Part of a small language model's weights: RMSNorm before each block, rotary positions.
Each number is 128 + 24 x the weight over its row's rms, rounded and kept within 0 to 255. Layers, rows and columns count from 0. The size above them is the row's rms in percent of the matrix's.

# layer 2 attention output, 320x320, rms 0.325, rows 0-104, columns 192-255
size [107  99  94  96 104  95 105 100 111  95  99  93 100  96  90  98  98  92 100  87  98  95 104  91 107  91 104  90  98 110 111  96  99  93  99  93  87  96  92 105  92 102  99  99  88 100  98 104  92 102  98  98 105 109  95 105  93 143  98 110 152 100  88  99  97 100 112 108  95 103  90  94  96  98 103 101 101  98  97 107 104  99  97 103 107  99  94  84 108 104 108  95 103  90  94 100  99 101  99 104 102  95 110  96  98]
[[127 126 175 145 105 133  86 134  92 103 112 146 184 113 159 124 133 150 109  98 106 162 139 164 135 123 131 113 129 150 180 134 135  97 148 115 106 126 138 148 122 111 137 154 146 141 161 219  78  99 141 150 115 107 112 100 115 131 151 151  83  91 112 154]
 [140 125 137 117 176 144 134 122 132 109 130 146  90 135 159 151 104 136 146 201 112 106 133 115 136  74 149 135 120 144  72 105 112 152 111 139 144 122 135 155 125 152 117 166 152 151 145 156 132 124 120 112  89  94 103  90 115 118 106 136 134 143  98 159]
 [125 114 151 112 106 115  90 158 135 169 129 135 148 146  93 115 117 119 147 155 140 101 118 140  96 129 154 108  97 106 152 124 108 134 134 140 128 108 153 133  79 144 115 129  94 163 137 101 120 104 151 164 118 134  97 115 148 117 140 125 134  78 160 113]
 [131 162 169 121 149 104 154 128  99 107 150 117  98 151 120 110 112 152 113 149 139 144 100 106 145 142 161 156 151 139 182  70 156 138 149 122 115 140 156 138 110 124 167  80  92 133 115 145 132 118  89 159 160 151 121 117 106 134 121 119 139 130 130 140]
 [175 141 106  71 129 106 121 101 123 153 123 106 133 193 170 160 132 138 113 104 145 101 117 123 108 125 162 116 110 127 102 141 101 137 149 123 109 131 156 119 158 122 144 109 126 131 125  94 172 115 133 171 125 155 133  95 124 156 137 129 134  76 125 132]
 [135 159 111 143 140 129 126 186 117 135 115 142 103 135 146 157 115 143 140 135 135 164 132 157 120 130 129 149 140 131 179 115 132 132 113 121 121 135 125 126 158 107 124 129 143 135 110  78 151 121  93  87 125 108 147 183 125 114 126  82 155 124 122 123]
 [ 97 141 137 149 126 137  76 117 170 151 151 127 118 106 122 166 112 105 111 164 138 124 159  72 113 127 120 143 129 126 141 138 170 130 137 136 105  81 109 153  85 106 121 145 141 132 132 107 153 116 145 108 106 120 124 145 142 123 115 146 118 140 119 131]
 [102  94 139 142 110 107 150 101 121 123  96 127 165  90 176 126 141 103 172 132 130 114 157 146 122 125 111 113 153 111 178 137 185 105 134  99  89 139 129 125 187 114 178 117 151 125 115 137 126 155 138 102 105 164 151 117 143 164  76 108 130 153 157 156]
 [ 87  44 158 148 125 117 120 147 120 103 131 119  70 140 111 152 144 119 127 115 146 159  90 107 110 143 156 143 156 129  89 177 121 137  78 102 136 105 195 134  95 119 120 178 105  97 138  99  80 115 163  80 113 149 134 127 116 118 167 114 105 123 126 117]
 [122  68 125 148  97 117 112 187 148 115 157  77 172 124 135 118 149  86 132 114 127 126 163 129 148 141 146  94 139 149 124 114 138 130 102 104 134 180 125 125 139 110 131 106 125 126 144 157 124 122 151 141 151  75 157 128  93 101 110 117 139 171 148 119]
 [140 142 128 114 127 121 127  90 120 190  86 146 121 127 186 125 136 149 148 115 122 121  83 128 159 121 136  66 135 108 126 145 130 133 136 123  96 105 116 168  49 120 144 129 128 111 125 144 160 159 193 163 109 115 128 137 145 144 130 119 130 134  89 129]
 [ 94 168 138 127 122 174 118 101  83 112 151 137 133 129 130 128  96 105 112  90 138 152 108 165 111 125 136 158 135 169 115 103 113 137 171 136 125 127 115 169 126 120 181 122 144 140  96 109 116 159  95 122  98  98 127  71 126 130  98 137 110 111 133  81]
 [151 118 117  94  67 134 178 117 102  83 107 161 149 107 106 114 106 115 127 130 132 112 136 162 153 112 131 105  88 152 125 166 132 132 157 137 156 131 120 130 126 125 131 138 130 146 119 135 101 105 182 100  92  97 135 112 105 101 100 127 118 116 126 128]
 [176 139 128 115  83 138  80 123 139  77 112 102 149 160 100 114 132 124 115 151 114 157 151 122  93 104  99  67 153 157 104 152 118 119 128 111 124 169 129 148 153  94 119 138 126 142 128 130 153 128 147  86 156 148 103 118  81 123 150 126 136 157 154 131]
 [167 150 139 117  85 135 139 115 137 108 118 161 165 145 147 118 126 129  86 134 139 162 125 112 100 116 119 131 132  99 133 157 137 123  87 134 147  85 112 134 180  81  98 141 120 136 107 123 119 101 131 151 151 105 126  99 178 100 164 148 112  80  92 138]
 [140 161  76  88 132 155  94 131 122 111 120 127 137 149  96  78 124 141  93 153 130 114 145 106 155 104 133 102  92  82 208 152 166 131 153 161 112 124 113 136  95 149 109 136 165 136 160 138 140 109  95 147 139 133 119 130 118 112 158 159 117  89 133 140]
 [103  98 158 134 140 122  84  94 109 121 121 158 107 145 141 162 154 117  64 168 129 148 103 112 116 131 120 134 136 125 142 124 121 125  82 131 129 126 113 135 148 110 145 140 134 113 139 102 128 155 155 149 112  97 149 103 122  90 145 162  61 122 128 155]
 [127 157 126 145 139 110 144 127 169  87 118 118 127  74 109 118 134 136 139 143 156 185 166 135  80 175 162 155 137 108 150 173 111 149 143 153 121  93 110 152 110 160 147 158 155 180 148 148 188 117  99 100 155  96  99 148 107 127 121 152 121  93 115 134]
 [122 104 131 119  67 162 110  82 165 136 134 151 132 140 133 111 133 134 158 118 120 136  97  97 101 130 159 183 114 109 124 179 144 129 133 135 146 126 153 141 156 118 101 139 128 130 141 182 143  84 146 126  99 129 130 112 151 158 107 153 167 130 166 128]
 [168 120  58 104 113 165  93 127 113 122 129 112 108 141 139 126 114 154 126 177 149 153 140 101 124 142 104 122 161 148 122  68 102 153 141 116 160 118  88 101 108 139 134 161 117 113  77 120 119 102 100 106 121 109 145 134 101 105 166 115 116 164 149 154]
 [145 144 106 166 128 167 106 131  95 142 133 129 146 117  80 147 133 188 160 153  95 130 139 159 136  93 143 193 139  96  91 137 113 113 107 158 149 193 115 145 126 116 143 131 133  90 103 123 129 159 113 160 161 142 144 120 167 134 151 148 139 136 116 119]
 [152  91 115 139 119 120  93 127 156 124 168 119 167 167 132  96 117 128 157 110 164  77 101  81 111 140  70 100 115  92 147 122 189  97 139 140 105  81 150  82 159 131 119 139 136 126 108 108 170 121  69 153 150 125 121 124  75 158 135 120 114 119 142  75]
 [ 51 100 136 136 155 141 126 125  78 154 158 142 128 122 115  89 119 133 178 196 131 142 154  83 187 102 114 105 113 114 171 137 116 149 134 131 128 128 106 136 139 127  97  89 107 113 130  62 113 163 141 155 191 153 108 158 118 123 121 131 125 114 157 126]
 [134  97 142 126 137 136 105 157 106 179 133 137 123 133 128 143 122  98 124 123 105 153 168 133 136 137 162 110 115 113 133 127 125 137 168 162  88 155  89  91 141 101 126 154 119 136 145 122 150 125 113  79 126 139 120 170  64 188 137 137  94  83 149 128]
 [159 120 150 112 147 118 160 114 137 127 152  79 110  82 185  98 131 152 143  84 143 128 103 151 161 150 132 152 138 147 168 145 141 122 148 100 124 128 129 112 168 169 127 115 107  97 117 149 131 132 118 113 148 102 158 102  98 125 144 127 101 128  73 133]
 [102 163 117 165 119 132  94 137 116 159 107 134 158 126 152 123  86 145  92 137 147 127  89 139 127  97 110 138 138 156 156 105 157 147 106 144 127 102 126 106 164 118 156 124 109 118 109 135 126 103  92 155 131 156 152  98 130 117 154 164 146 105 132 135]
 [120 169 140 146 114  99 132 100  93 136 136  99 147  83 120 176 104 111 162 156 163 109 171 102 143 135 116 179 140 124 119 112 114 116 130 142 148  95 131 107  92 173 124 130 129 149 146  81  94 126 183 160 145 136 135  87 152 102 138 102 132 147 116  94]
 [152 145 127 100 137  86 141 118 109  75 133 146 146 115 139 122  86 151 115 175 114 130 100 150 142 128 158  59 130 147 145 124 137 133 111 139 115 149 151 131 144  75 100 131 128 169 114 126 128 123 150 124 162 159 119 151 119 133 127 160 109 155 142 117]
 [102  92 117 158 169  76 121 141 139 110 115 152 136 147 110 150  96 132 159 136 119 135  95 117 142 107 150 116 120 129 123 145  75 118  65 134 131  92 150 156 164  79 159 154 114  98 108 125  95 129  95 131 126 117 129 189  97 111 107 101 124 124 174 134]
 [181  84  88 125 173 136 158  93  95 142 132 119 130 130  97 120 136 110 131 140 137 110 103 176 126 152 148 128 135 120 121 134 120 123  90 104 133  79 122  86  74 133 129 131 122 164 133 137  89 118 121 152 107 141 147 130 109 133 147 162 170 127 110 106]
 [158 120 180 112 176 156 124 119 144  60 149 103 104 106 154 120 146 132 115 143 133 123 142 103 132 145  99 125 138 118 145  98  91 135 173 120  99 142 121 124 113 168 138 128 152 107 127 101 146 121 105 158 117 121 111 102 142 148 114 160 138 168 114 108]
 [187 128  88 144  79 157 181 121 177 175 162 113 138 101 104 134 116 148 148 141 129 108 126 129 159  77  93 121  93  92 140  98 134 112 154 160 197 167 113 139 111 122 109 110 123 143  87 106 116 152  95 102 154 116 142 134 101 127 132 118 131  70 133 107]
 [128 133 122 145 137 148 133 111 114 129  86 116 129 124 157 129 160 162 122 101 109 150 118 105 141 138 123  89 103 123 139  89 135 123 104 142 102 160 108 160 159 138  73 131 153 110 145 134 172 155 139 152 124 157 147 169 149 134  92 128 154 101  84 170]
 [121 130 122 144 161 141 137 103 124 132 160 135 118  82 146 145 119 149 167 122 142 123 136 130 188 157 114  98 109 185 138 132 101 137  75 121 108 118  81 117  86 117 116 119 116 144 132 130 150 159 109 104 135 116 106  98 111 168 108 119 116  82  81 169]
 [145 129 146  95 140 106 204 192 133 166  96  98 120 117 166 161 136 134 148 130 132 154 177 112  95 133  86 145 142 112  92 142 129 135 134 153 155 111  94  97 141 153 145 156 105 128 160  88 126  92 115 175 118 111 145 122 123  50 148 151 116 135  76 115]
 [140 162 133 147 174 190 113 100 132 128 133 132 150 120 123 145 128 151 139 134 126 124 139 118 126 127 118 113 114 131 118 139 147 116 101 135 138 162 105 101 157 115 157 114 101 130 151 174 119 123 131 110 129 169 153 124 146 143 113 118 107 134 100 129]
 [126  88  99 123 110 161 141 139  89 128 183 136 118 165 128 135 115 121 119 119 137 153 113 155 172 150 140 137  74 148 139 175 127 125 107 154 157 158 118 136  85 121 100 163 120 125 141 141  89 141 155 146 141 153 103 105  90 127 152 111 131  67 163 126]
 [146 106 112 100 140 133 141  97 150 150 117  89 143 102 121 123 149 112 124 103 136 109 119 104 113 125 175 125 127 137 162 104 151 131 164 134 127 114 148 122 183 145 142 143 153 166 114 121 147 120 142 135 135 138 124  99 165 120  84 131 106 137 154 154]
 [132 144 175  92 127 141 147 100 128 114 112 121 128 150 129  44 120  89 128 137 143 160 146 121 132 153 119 130 103 151 137  82 187 159  98 170  92 135 144 154 115 116 139  91 128 171 108  94 115 135  98 135 137 118 140 139  97 106 126 117  86 117 186 132]
 [133 147 150 160 124 144  78 124 118 170 132 125 114  99  75 142 128 184 132 134 147 134  80  78 123 106 117  95 114  91 105 119 105 129 112 154 129 162 172 124 101 125 133  95 126 129 126 148 164 139  70 167 143  88 127 160 140 111 131 143 153 116 131 108]
 [104 120 128 113 118 112 140 119 129 153 121 122 149 142 157 103 114 137 162 157 112 146 123 161 121 139 124 150 147 101 137 146  88 118 149 144  93 141 195 146 125  86 147 103 111 141 183 112 115 119 116  98 148 187  95 100 151 110 105 117 108 126  53 135]
 [166 126 111 142  97 156 162 157 180 113 100 108 117 127  81 124 114 113 160 130 141 121 121 149 123 135 152 135 106 127  87 123 138 137 131  72 125 119 100 140  17 123 146 135 121 142 156 167 110 151 146 107 136 120 138 106 150  88 160 150 131 159 149 120]
 [128 114  87 145 113 160  94  66 134 104 142 105  98 108 147 104 153 161  98 108  77 102 116 135  73  94 116 104 139 122 155  69 134 149  87 111 157 139 203 117 114 125 100 142 142  47 141 118 111 154 158 129  98 132 136 110  44 165 115 127 111 138 127 128]
 [154 169 122  84 187 166 157 108 100  62 111 131 120 129 141 122 133 136 104 118 142 137 105  98 111 131  95 150 117  60  52  92 157 141  70 141 122 135 126 127 122  88  89 136 150 121 124 231 129 154 101 135 133 131 136 113 132 146 138 133 127 143 142 157]
 [115 116  94 157 129  86  90 118 128 127 130 124 151 117 120 133 124  93 140 139 144 139 160 190 104 137 124 128 108 135 156 103 140 140 151 147 139 130 106 130 160 149 136 134 128 150 116 168 128 113 147  98 130 150 139 104 135  76  70 107  91 136 135 139]
 [ 85 106 104 153 124 136 190  98 161 135 114 105  95 167 108 112 122  86 135 101 130 140 176 146 128 110 149 120 156  68 168  91 111 117 143  98 133 110 108 115 161 137 145 138 123 136 124  99 143 116  84 109 146 141 148 147 117  96 153 106 144 139 168 142]
 [168 126 101 125 119 105 191 103  81 142 129 181 154  98 100 149  96 154 104 123 116 157 120 131 143  98 101  96 121 139 123  71 127 113  87 112 105 122 114  89 136 108 115 146 110 129 109 157  90 106 153  75 166 123 166 128 183 165 107  65 150  79 129 112]
 [107 117 140 148 149 131 105 154 149 136 127 126 102 132  89 165 134 111 114  76 103 118 118 177 118 111 141 107 123 139 160 115 181 135 133 152 130 112 103  67 113 137 161 124 109 145 110 116 119 105  70 116  86  81 130  97 129 104 135 146 126  93 169 122]
 [122 132 182 117 143 115  96 153 140 155 143 121 169  88 162 136  88 134  89 115 129 129 127 145 140 174 113 122 133  97 151 112 136 135 138 129 112 116 167 130 131 142 160 114 140 104  90 149 114 112 146 117 126  78 134  97 119 104 108 128 156 130 165 166]
 [183 125 120 155 126 160 150  90 140 123 145 144 174 152  98 126 146  98 137 137 153 137 165 114 134  85 102 137 136 127 142 138  90 150 147 164 161 129 177  86 141 169 137 138 124 127  84  97 158 159 189 137 164 143 123 129 123 157  79 120 146 164 147  98]
 [128 142 137 106 164  89  98  94 117 119 107 135 125 106 132 128 109 119 115 148 126 146  90 123 158 101 104 140 134 148 100 109  92 144 106 143 116 118 175 162 136 102 106 145 143 102 119 106 115 116 109 135 118 126  95 180 131 104 143 113  89 106 106 175]
 [114 122 134 127 147 137 120 145 118 107 139  87 143 110 119 135 138 161 131 103 115 122 135 155 101 140 144 135 172 110 136 107 112 158 126 136 135 127  80  79 114 126 118 100  83  92 115  86 117 152  82 116 139 117 116 130 117 119 132 153 133 169 198 136]
 [109 131 172 146 125 192 112  72 128 163 112 147 157  93 137  94 120  99 123 108  81 111 132 158  87 122 131  65  90  99 125  95 146 110 144 130 110 173 118  98 112 113 124 106 141 139 158 126 108 121  95 107  86 145 131  69  93 137 121 104 121 131 125 139]
 [142 103 144 129  91 126 152 160 142 113 137 139 116 178  75  96 119 119 104 139 132 141 107 156 125 123 127 100 150 116 137 124  91 129 171 181 145 117 164 155 127  98 157 121 143 173 155 149 133 111 174 128 124 182 127 111 145  89 174 136 182 143 106 110]
 [156 159 138 131 167 124  79 167 126 102 136 125 106 124  88 155 152 107 145 101 112 149 109  96 182 134 124 154 102 129  91 112 122 115 100 114 159 127 156 147  94 118 173 150 100 132 117  71 100 144 117 144 179 132 139 128  99 107 159 123  87 125 130 127]
 [ 87 144 168 112 108 108 129 125 173 169 105 148 163 128 127 122  80 207 103 117 137  83 104 179  92  90 139 109 131 153 114 182 136 133 173 127  74 127 132 180 113 148 120 164 131 148 104 145 120  92 155 118  67 116 139 155 123 118 162 106 136 103 113 183]
 [174 166 114 107 101 164  93 138 111 168 115 111 119 125 132 112 111 120 103 109 119 129 112 107 139 117 125 134 107 134  82 151 126 147  94 147 115  91 150 127 154 101 149 121 176 129 110 128 183 122  97  81 128  76 113 132 136 105 144 128 138 103 138 126]
 [131 160 137 132 152 159 125 123 123 124  84 123 130 133  92 120  99 125 151 128 169  99  80 114 134 118 114  97  90 126 156  90 133 126 115  96 117 136 112 123 170  72  60 119 144 166 126 136 150 121 155 126 118 135 116 101 170 126 158 162 127 157 136 128]
 [131 132  93 125 145 144 100  79 127 115 125 182 165 125 133 119 139 156 111 137 124 153 134 160 102  95 144 110  94 129 138 127 127 125 118 140 123 152 100 100 145 134 146 149 110 167 108 113 129  95 103 147 162 117 118 148 140 127 122 121 175  94 145 148]
 [ 99 110 129 171  91 141 129 133 119  76 118 125 100 106 102 132 136 110 155 149 130 113 128 119 111 137 141 140 134 105 145 103 124 137 142 146 111 107  89 187 139 169 139 105 199 176 116  78 157 135  96 144 134 138  93 186  98  99 153  92 159 151 129 139]
 [153 128 119 141 154 116  99 133 129  76  92 112 139 149 107 160  96 133 154 102 161 120 135 133 149 166 164 115 133 128 123 160 148 171 108  82 106 154 132 142 158 138 108 115 127 143 133 123 156 144 159 131 143 140 103 144 130 110 133 102 131 142 153 168]
 [116 118 151  93 167 148 144  78 168 120 131 115  65 142  97 166 160 165 130 150 162 123  98 141 133 148 137 134 163 138 136 178 110  98 144 110 112 130 140 146 138 115 105 116 139 154 137  79 142 128 152 132 171 146 119 127 108 184 133 134 176 110 106 146]
 [166 146 101 151 103 130  98 115 159 136 113 118 129 108 132 149 136  97 122  65 127 121 120 163 153 110 138 164 102 138 142 214 116 166 109  83 138 108 107 114 162 129 164 115 107 106 134  90 132 144  95 107 141 126 128 151 153 162 126 162 123 152 108 136]
 [154 146 123 111  92 161  82  95  97 141 152 154 119 178 155  70 157 147 104 189 150 165 109 129 116 106 103 164 140 118 127 122 140 139 119 148 120 152 141 134 109 170  94 145 108 110 165 106  80 107 105 155 141 117 125 131 134 143 158 120 157 123 105 116]
 [172 154 140 127  90 102 111  94 116 110 108 138 122 114 149 116 135 156 166 133 153 134 132 116 136 134 157 163 160 122 123 134  82 120 132 143 126 117 161  99 149 149 149 132 157  82 137 155 133 105 156  98 113 184 136 137 141 113  94 124 128 113 132 151]
 [120 127 108 128 157  96 122 161 140 139 136 127 153 117 119 183 115 140 139 103 131 133 161 103 155 139 124 145 101 146 147  99 140 125 114 154 104 144 172 157  99 105 111  96 109 163 130 133 123  90 142 129 117 131 104 114  92 157 119 131 119 142 149 145]
 [145  93 117 141 126 133 137 116 106 113 101 158 145 107 160 145 118 103 102 167 143 118 115 142 118 121 124 116 100 123 139 144 171 110  93 117  91  96  85 104 126 155 123 126 150 124 120 140 116 132 186 122 114 144 106 132 184 116 160 167 128 103  72 108]
 [ 94 149 189 142 151 112 167 140  92 159 132  86 153 136 102 123 150 126 112  81 112 130 130 138 105 157 156 137 133 120 136 127  99 144 148 118 108 142 100 112 124 106 154 150 118  83 148 138 139 132 147 152 148 131 134  83 128 103 132 128  84 185 146 128]
 [132  72 129  83 184 120 115 188 127  66 126 123 111 144  90  81 132  82 159 137 117 138 130 138 146 106 119 143 146 111 117  94 151 156 125 162 140 114 152 120  85 120 138 157 118 147 129 145 139 143 123 130 142 109 130 142 151  98 140 129 128 156 147 148]
 [142 135 138 126 103 170 154  73 156 134 159 128 143 206  89 126 136 140 132 145 148  96 110  96 132 122 117  89 132 146  73 140 144 107 149 108 146 119 163 127  98 140 116 137 110 123 135 114 130 125 144 135 146 130 142 104 130 120 105 142 148 144 151 133]
 [124 107 190 125 148 158 118 141 121 169 123  91 124 181 141 145 145 155 145 113 145 144 118 124 113 101 131 105 156 143 129  81  97 101 180 131 129 118  94 133 157 123 139 124 137 131  76 116 156  97  64 113 136 129 119 147  75 145 109 115 130 128 112 138]
 [108 121 105 124 130  94 107 109 134 132  67 187 166  81 174  88 134 126 104 145 152  96 127 115 104 147 121 121 129 142 126 105 101 138 130 158 140 142 161 141 109 118 125 148 138  82 157 121 134 147 161  78 101 108 128 114 143 127 134 129 127 159 153 100]
 [155  88 119  89 114 125 104  86 131 199 145 104 122 112 106 154 146 147 105 110 130 165 159 136  65 116  99 135 114 154 183  90 140 124 111 120 126 137 132 144 162 115 144 120 108 121 147 123 131 134 141 155 170 125 137 115 135 136 106 136 122 102  74 116]
 [113 110  96  97 116 101  98 125 119 150 135 168  90 151 132 203 150 138 136 126 128 146 106 121 121 123 123 153 153 134  96 162 125 119  94 113 115 105 146 123 116 127 173 138  77 155 147 103  94 103 188 194 104 112 136 112 116 108 117 159 117 130 133 127]
 [118 138 157 149 117  79 152 128 130 132 158 132 129  92 150 147 122 139 112 111 120 106 109 158 136 151 101 132  69 121 153  93 167 137 146 130  99 126 140 139  96 163 107 170 130  87 184 156 100 104 127 129 144 132 127 166  98 168 111 117 122 164 143 138]
 [ 89 128 147 151 104 112 165 108 120 111 110 112 142 174 111 117 131 162 121 107 109 140  75 119 127 163 154 117 109 140  81 134  91 143 144 129 116  95 163 133 137 146 138 158 160 146 132 115 127 119 112 136 136 135 126 136 137 111 120  96 112 101 178 124]
 [137 140  88 144 138 118 115  92 109 125 105 144 126 171 142 159  87 153 135  84 173 127 157 121 152 112 136 146 157 116 135 133 137 144 102 113 110 165  95  86 152 150 132 137 128 147  88 104 134 121 150 152 133 138 149 171 161 134 146 155 165 105 109 154]
 [132 131 111 154 171 101 113 131 117  95 143 134 175 113 155 126 110  74 162  97 109 130 148  75 135 127 111 104 123 119 172 124 149 117 144 114 118 120 113 129 126 137 127  98 127 138  80 136 111 154 109  73 118 114 123 166 112 191 107 120 184 113 138 132]
 [135 132 154 109 112 121 112 117 132 174 111  95 139 185 129 150 103 151 154 147 117  94 129 148 139 105 114 143 116  89 137 136 178 130  73 114 152  98 132 125 139 100 110 119 128 174 111 106 160 111 125 107 109 133 124 148 110 129 116 126 135 126 120 171]
 [110  71  82 130  66  94 164 113 161 175 151  78 115 164 125 193 133 152 104 111 133  85 144 157 112 120 113 117 131 139 160 121 148 145 138 109  96  95 163 114 109 166 161 151 128 126 141 113 149 117 111 124 120 121 106 158  88 173 159 141 143 132 125 113]
 [122 159 175 133 119 113 136 144 128 128 125 116 138 111 119 116 139 137 144 119  95 159 149 182 132  75 109  95 161 126 153 117 153 168 119 131 109 100  79 147 159 160 184 101  97 137 197 126  80 138 174 120 152  80 149 140 142 156 105  92 162 199 120 130]
 [165 128 107 129 142 121 136 110 173  96 116 149  85 115 126  96 139 144 161 125 108 123 167 115 129 147 155 121 144  77 102  67  85 114 116 163 154  96 126 137 102 129 139 141 122 146 116  92  85 120 123 138 139 114 151  89 159  67 124 114 148  82 130  89]
 [ 86 127 133 153 146 121 121  71 150 129  94 123 151 122 147 140 121  64 111 112 141 178 142  74  89 105 121 150 123  97 131 167 135  95 168 139 137 125 142 188 160 111 104  85 127 123 167  97 100 142 106 185 129 109 126 126 128 141 166 161 110 124 129 155]
 [203 161 122 117 100 145  92 157 129 122 147 142 137  99  94  95 119 148  84 123 114 126 141  87 108  95  91 144 125 137 152 156 153 117 165 150 136 109 108 130 107 171 115 115 164 127 146 137 155 149 150 111 152 112 123 104 104 113 110 113 106 147 133  99]
 [173 128 139 118 130 134 150 178 129 132 158 134 130 127  66 167 111 117 108  76 153 120 139 144 187 133 128 135  93 104 112 120  98 111 125 104 144 148  90 103 101 141 156 132 155 137 126 116 166 154 132 140 140 116 134 113 116 123 111 116 116 106  91 141]
 [ 79 150 110 106 116 120 153 152 140 134 146 109 107 122 109 109 132 111 127 127 101 130 182 158 134 115 167 130 111 143 144 153 130 137 133 162 134 114  81 110 133 106 159  83 138 199 155 128  98 129 176 116 106 149 126 180  97 115  91 143 104 114 118 107]
 [186 135 131 127 103 141 140 149 123 147 144  96 152 113 114 121 116 177 100 120  98 107  99 127 119 130 101 175 124 120 121 121 155 151 125 154 147 183 144 133  71 175 122  84 130 117 111  66 136 142  75 145 126 133 135 139 159 138  94  99 177 204  99 115]
 [119 131 160 133 155 140 138 124 132 103 135  76  81  81 122 106 132 122  99 125  94 137 148 151 131 155 166 139 122 114 111  95 112 140 125 120 108 130 107 110  93 118 111 111 120 192 167 129 114 113 139 130 158 143 167 150 158 119 107 131  80 159 101 130]
 [ 73  68 144 109  88 145 115  97  87 107 146 135 135 121 131 116 131 120 126 170 139 120  91 109 185 119 104 106 132 136 122 147 137 113 158 141 132 153 180 116 151 157 124 100 103 118  99 167  70 115 123 139 134 124 119 110 134 128 141 108 134 160 103 128]
 [ 95 139 146 141 126 158 141  96  94 149 109 152 160 167  85 126 133  99 131 132 108 120 129 105  76 172 113 118 151  94 104 141 119 123 156  78 145 143 119 116 171 110  52 107 144 134 116 148 155 138 102 138 134 135 112 131 126 101  83 131 149 101 122 130]
 [149 109 113  52 145 128 140 129 109 143 155 108 110 144 125 109 107 118 107 139 146 124 134 117 144 155 110 136 117 133 128 111 114 108 139 145 124 139 178 139 117 152 102 186  94 131 143 159 136 112 128 155 170  66 110 131 145 152 174 132  82 105 108 103]
 [156 129  91 147 137 111 107  82 114 138 114 156 112 138 119 105 121 127 123 125 133 119 107 137 112 127 107 117  74 175 144 109 132 133 165 137 133 162 145 113 165 129 104 160 125 104  85 133 134 131 128 118  83 133 111 173 104 175 107 132 170  48 113 115]
 [132 149 164 162 115 135 128  79 139  99 115  86 134  52 157 158 121 116 185  92 125 162 122 101 152  99 156 142 117 134  83 105  92 166 115  81 129 123 151 127 119 116 152 132 138 107 119 156  89 131  63 126  74 116 111 119 143 114 116 152 132 125 145 133]
 [138 111 143 125 160  98 160  97  98 142  95 142 122 100 112 128 165 178 109 145 149 134 142 119 132 126 171 143 133 157 143 146 120 129 155 113 118 158 146 155 132 145 103 191 133  94  81 138 132 128  87 156 118 183 116 129 111 142 128 164  71 137 167  96]
 [137  85  95 111 111 142 119 135 159 126 119 155 164 162 121  97 138  78 152 166 102 114 110 118 135 111 138 198 103 103 137 129 131 141 104 154 123 126 165 117 146 159 125  51 162 127 108 169  98  96  83 106 130 141  94 163 146 138 133 110 126 122  86 100]
 [145  95 124 117 159 145  87 153 149 155 126  92 125 136 199 125 127 124 192 123 124 114 119  87 147 121 146 140 136 112  79 142 156 126  97 108 142 146 128 150 167 133 154 120 101  99 132 160 167 147 109 126 113 182 121 117 121  94 117 129 115 117 105 133]
 [132 105 153 155 140 120 143 122 125 135 140 124  98 129 141 141 110 125 171 129  85 174  98 167 131 107 139  83 105 146  88 105  89 148 143 119 124 136 117 123 165 123 129 158 157 131 110 129 139 119 129 144 126 180 180 131 111 119 127 137 160 106 107 168]
 [153 116 115  76 139 150 117 118 107 170 146 163 118 162 103 137 130 123 172 177 104 102 171 136  99 105 143 158 104  78 156 152 159 105 122 112 159 165 111 125 141  64  89  99 127 171 168 150 120 133  93 147 130 140 107 115 119 122 176 133  64 139 163 118]
 [154 160 138 116 161  81 155 135 113 189 116 121 131 133 184 104 115 129 191 102 160 146 160 141 135 137 138 149 114 133 173 122 145 154 129 109 117 152  98  91  72 182  85 129 105 126 116 122  82 109 175 128 121 122 113 168 137 132 154 148 126  75 127 119]
 [103  88 132 122 120 143  89 151 132  87 102 145 132 117 141 119 115 107 115  86 167 119 132 132 127 139 163 107 113 142 175 157 136 170 112 128 162  97 101 148 137 154  83 140 146 174 107 171 131 121 152 104 117 102 134 171 129 110 107 114 144  80 135  87]
 [ 95 161 121 156 106 129 100 118  91 138 142 114 115 106 145 142 111 138 123 146 105 147 139  96  91 107 148 129 126 139  82 151 120 107  87 123 140 110 180 106 122  93 107  86 117 139 152 135  94 111 173 155 128 171 146 101 145 144 108 143 120 148 137 153]
 [122 180 169 105 148 133 195 160 148 142 124 105 111 107 114 133 133 184  99 151 124 128 137 148 173 103 128 155 123  89 120 105 124 115 118 129 133 111 136 145 154 153 124 140 128 122 121 106 116 107 139 134 103 123  94  94 151 143 104 151 152 148  94 109]
 [132 173 141 154 109 159 142 103 131 106 143 126 109 119 100 110 146 176  95  93  87 122 101 123 122 135  98 124 115 111 129  81 106 121 107  92 131 112 127  64 111 127 129 147 128 135 128 148 145 138  80 138  99 158 143 117 159 141 132 126 171 160 119 136]
 [138 117 122 123 120 124 132 110  92 126 151 174  90 154 134 161 144 167 186 138 134 115 128 133 163 154 145  99 154 135 171 129 126 130  73 144 135 115 138 150 134 145 119 154 130 153 130 112 116 106 121  99 168 134 109 140  86 158  76 135 109 151 167 163]
 [130 106 178 130 105 154 131  96 131 103 133 122 155  83 135 136 117 132 122 148 180 117 102 110 133 100 125 100 136 155 129  85 127 139 136 138 149 138 124 139 178 143 135 102 136 167 160 112 168 125 129 165 136  97 107 139 160 156 127 158 140 162  92 102]]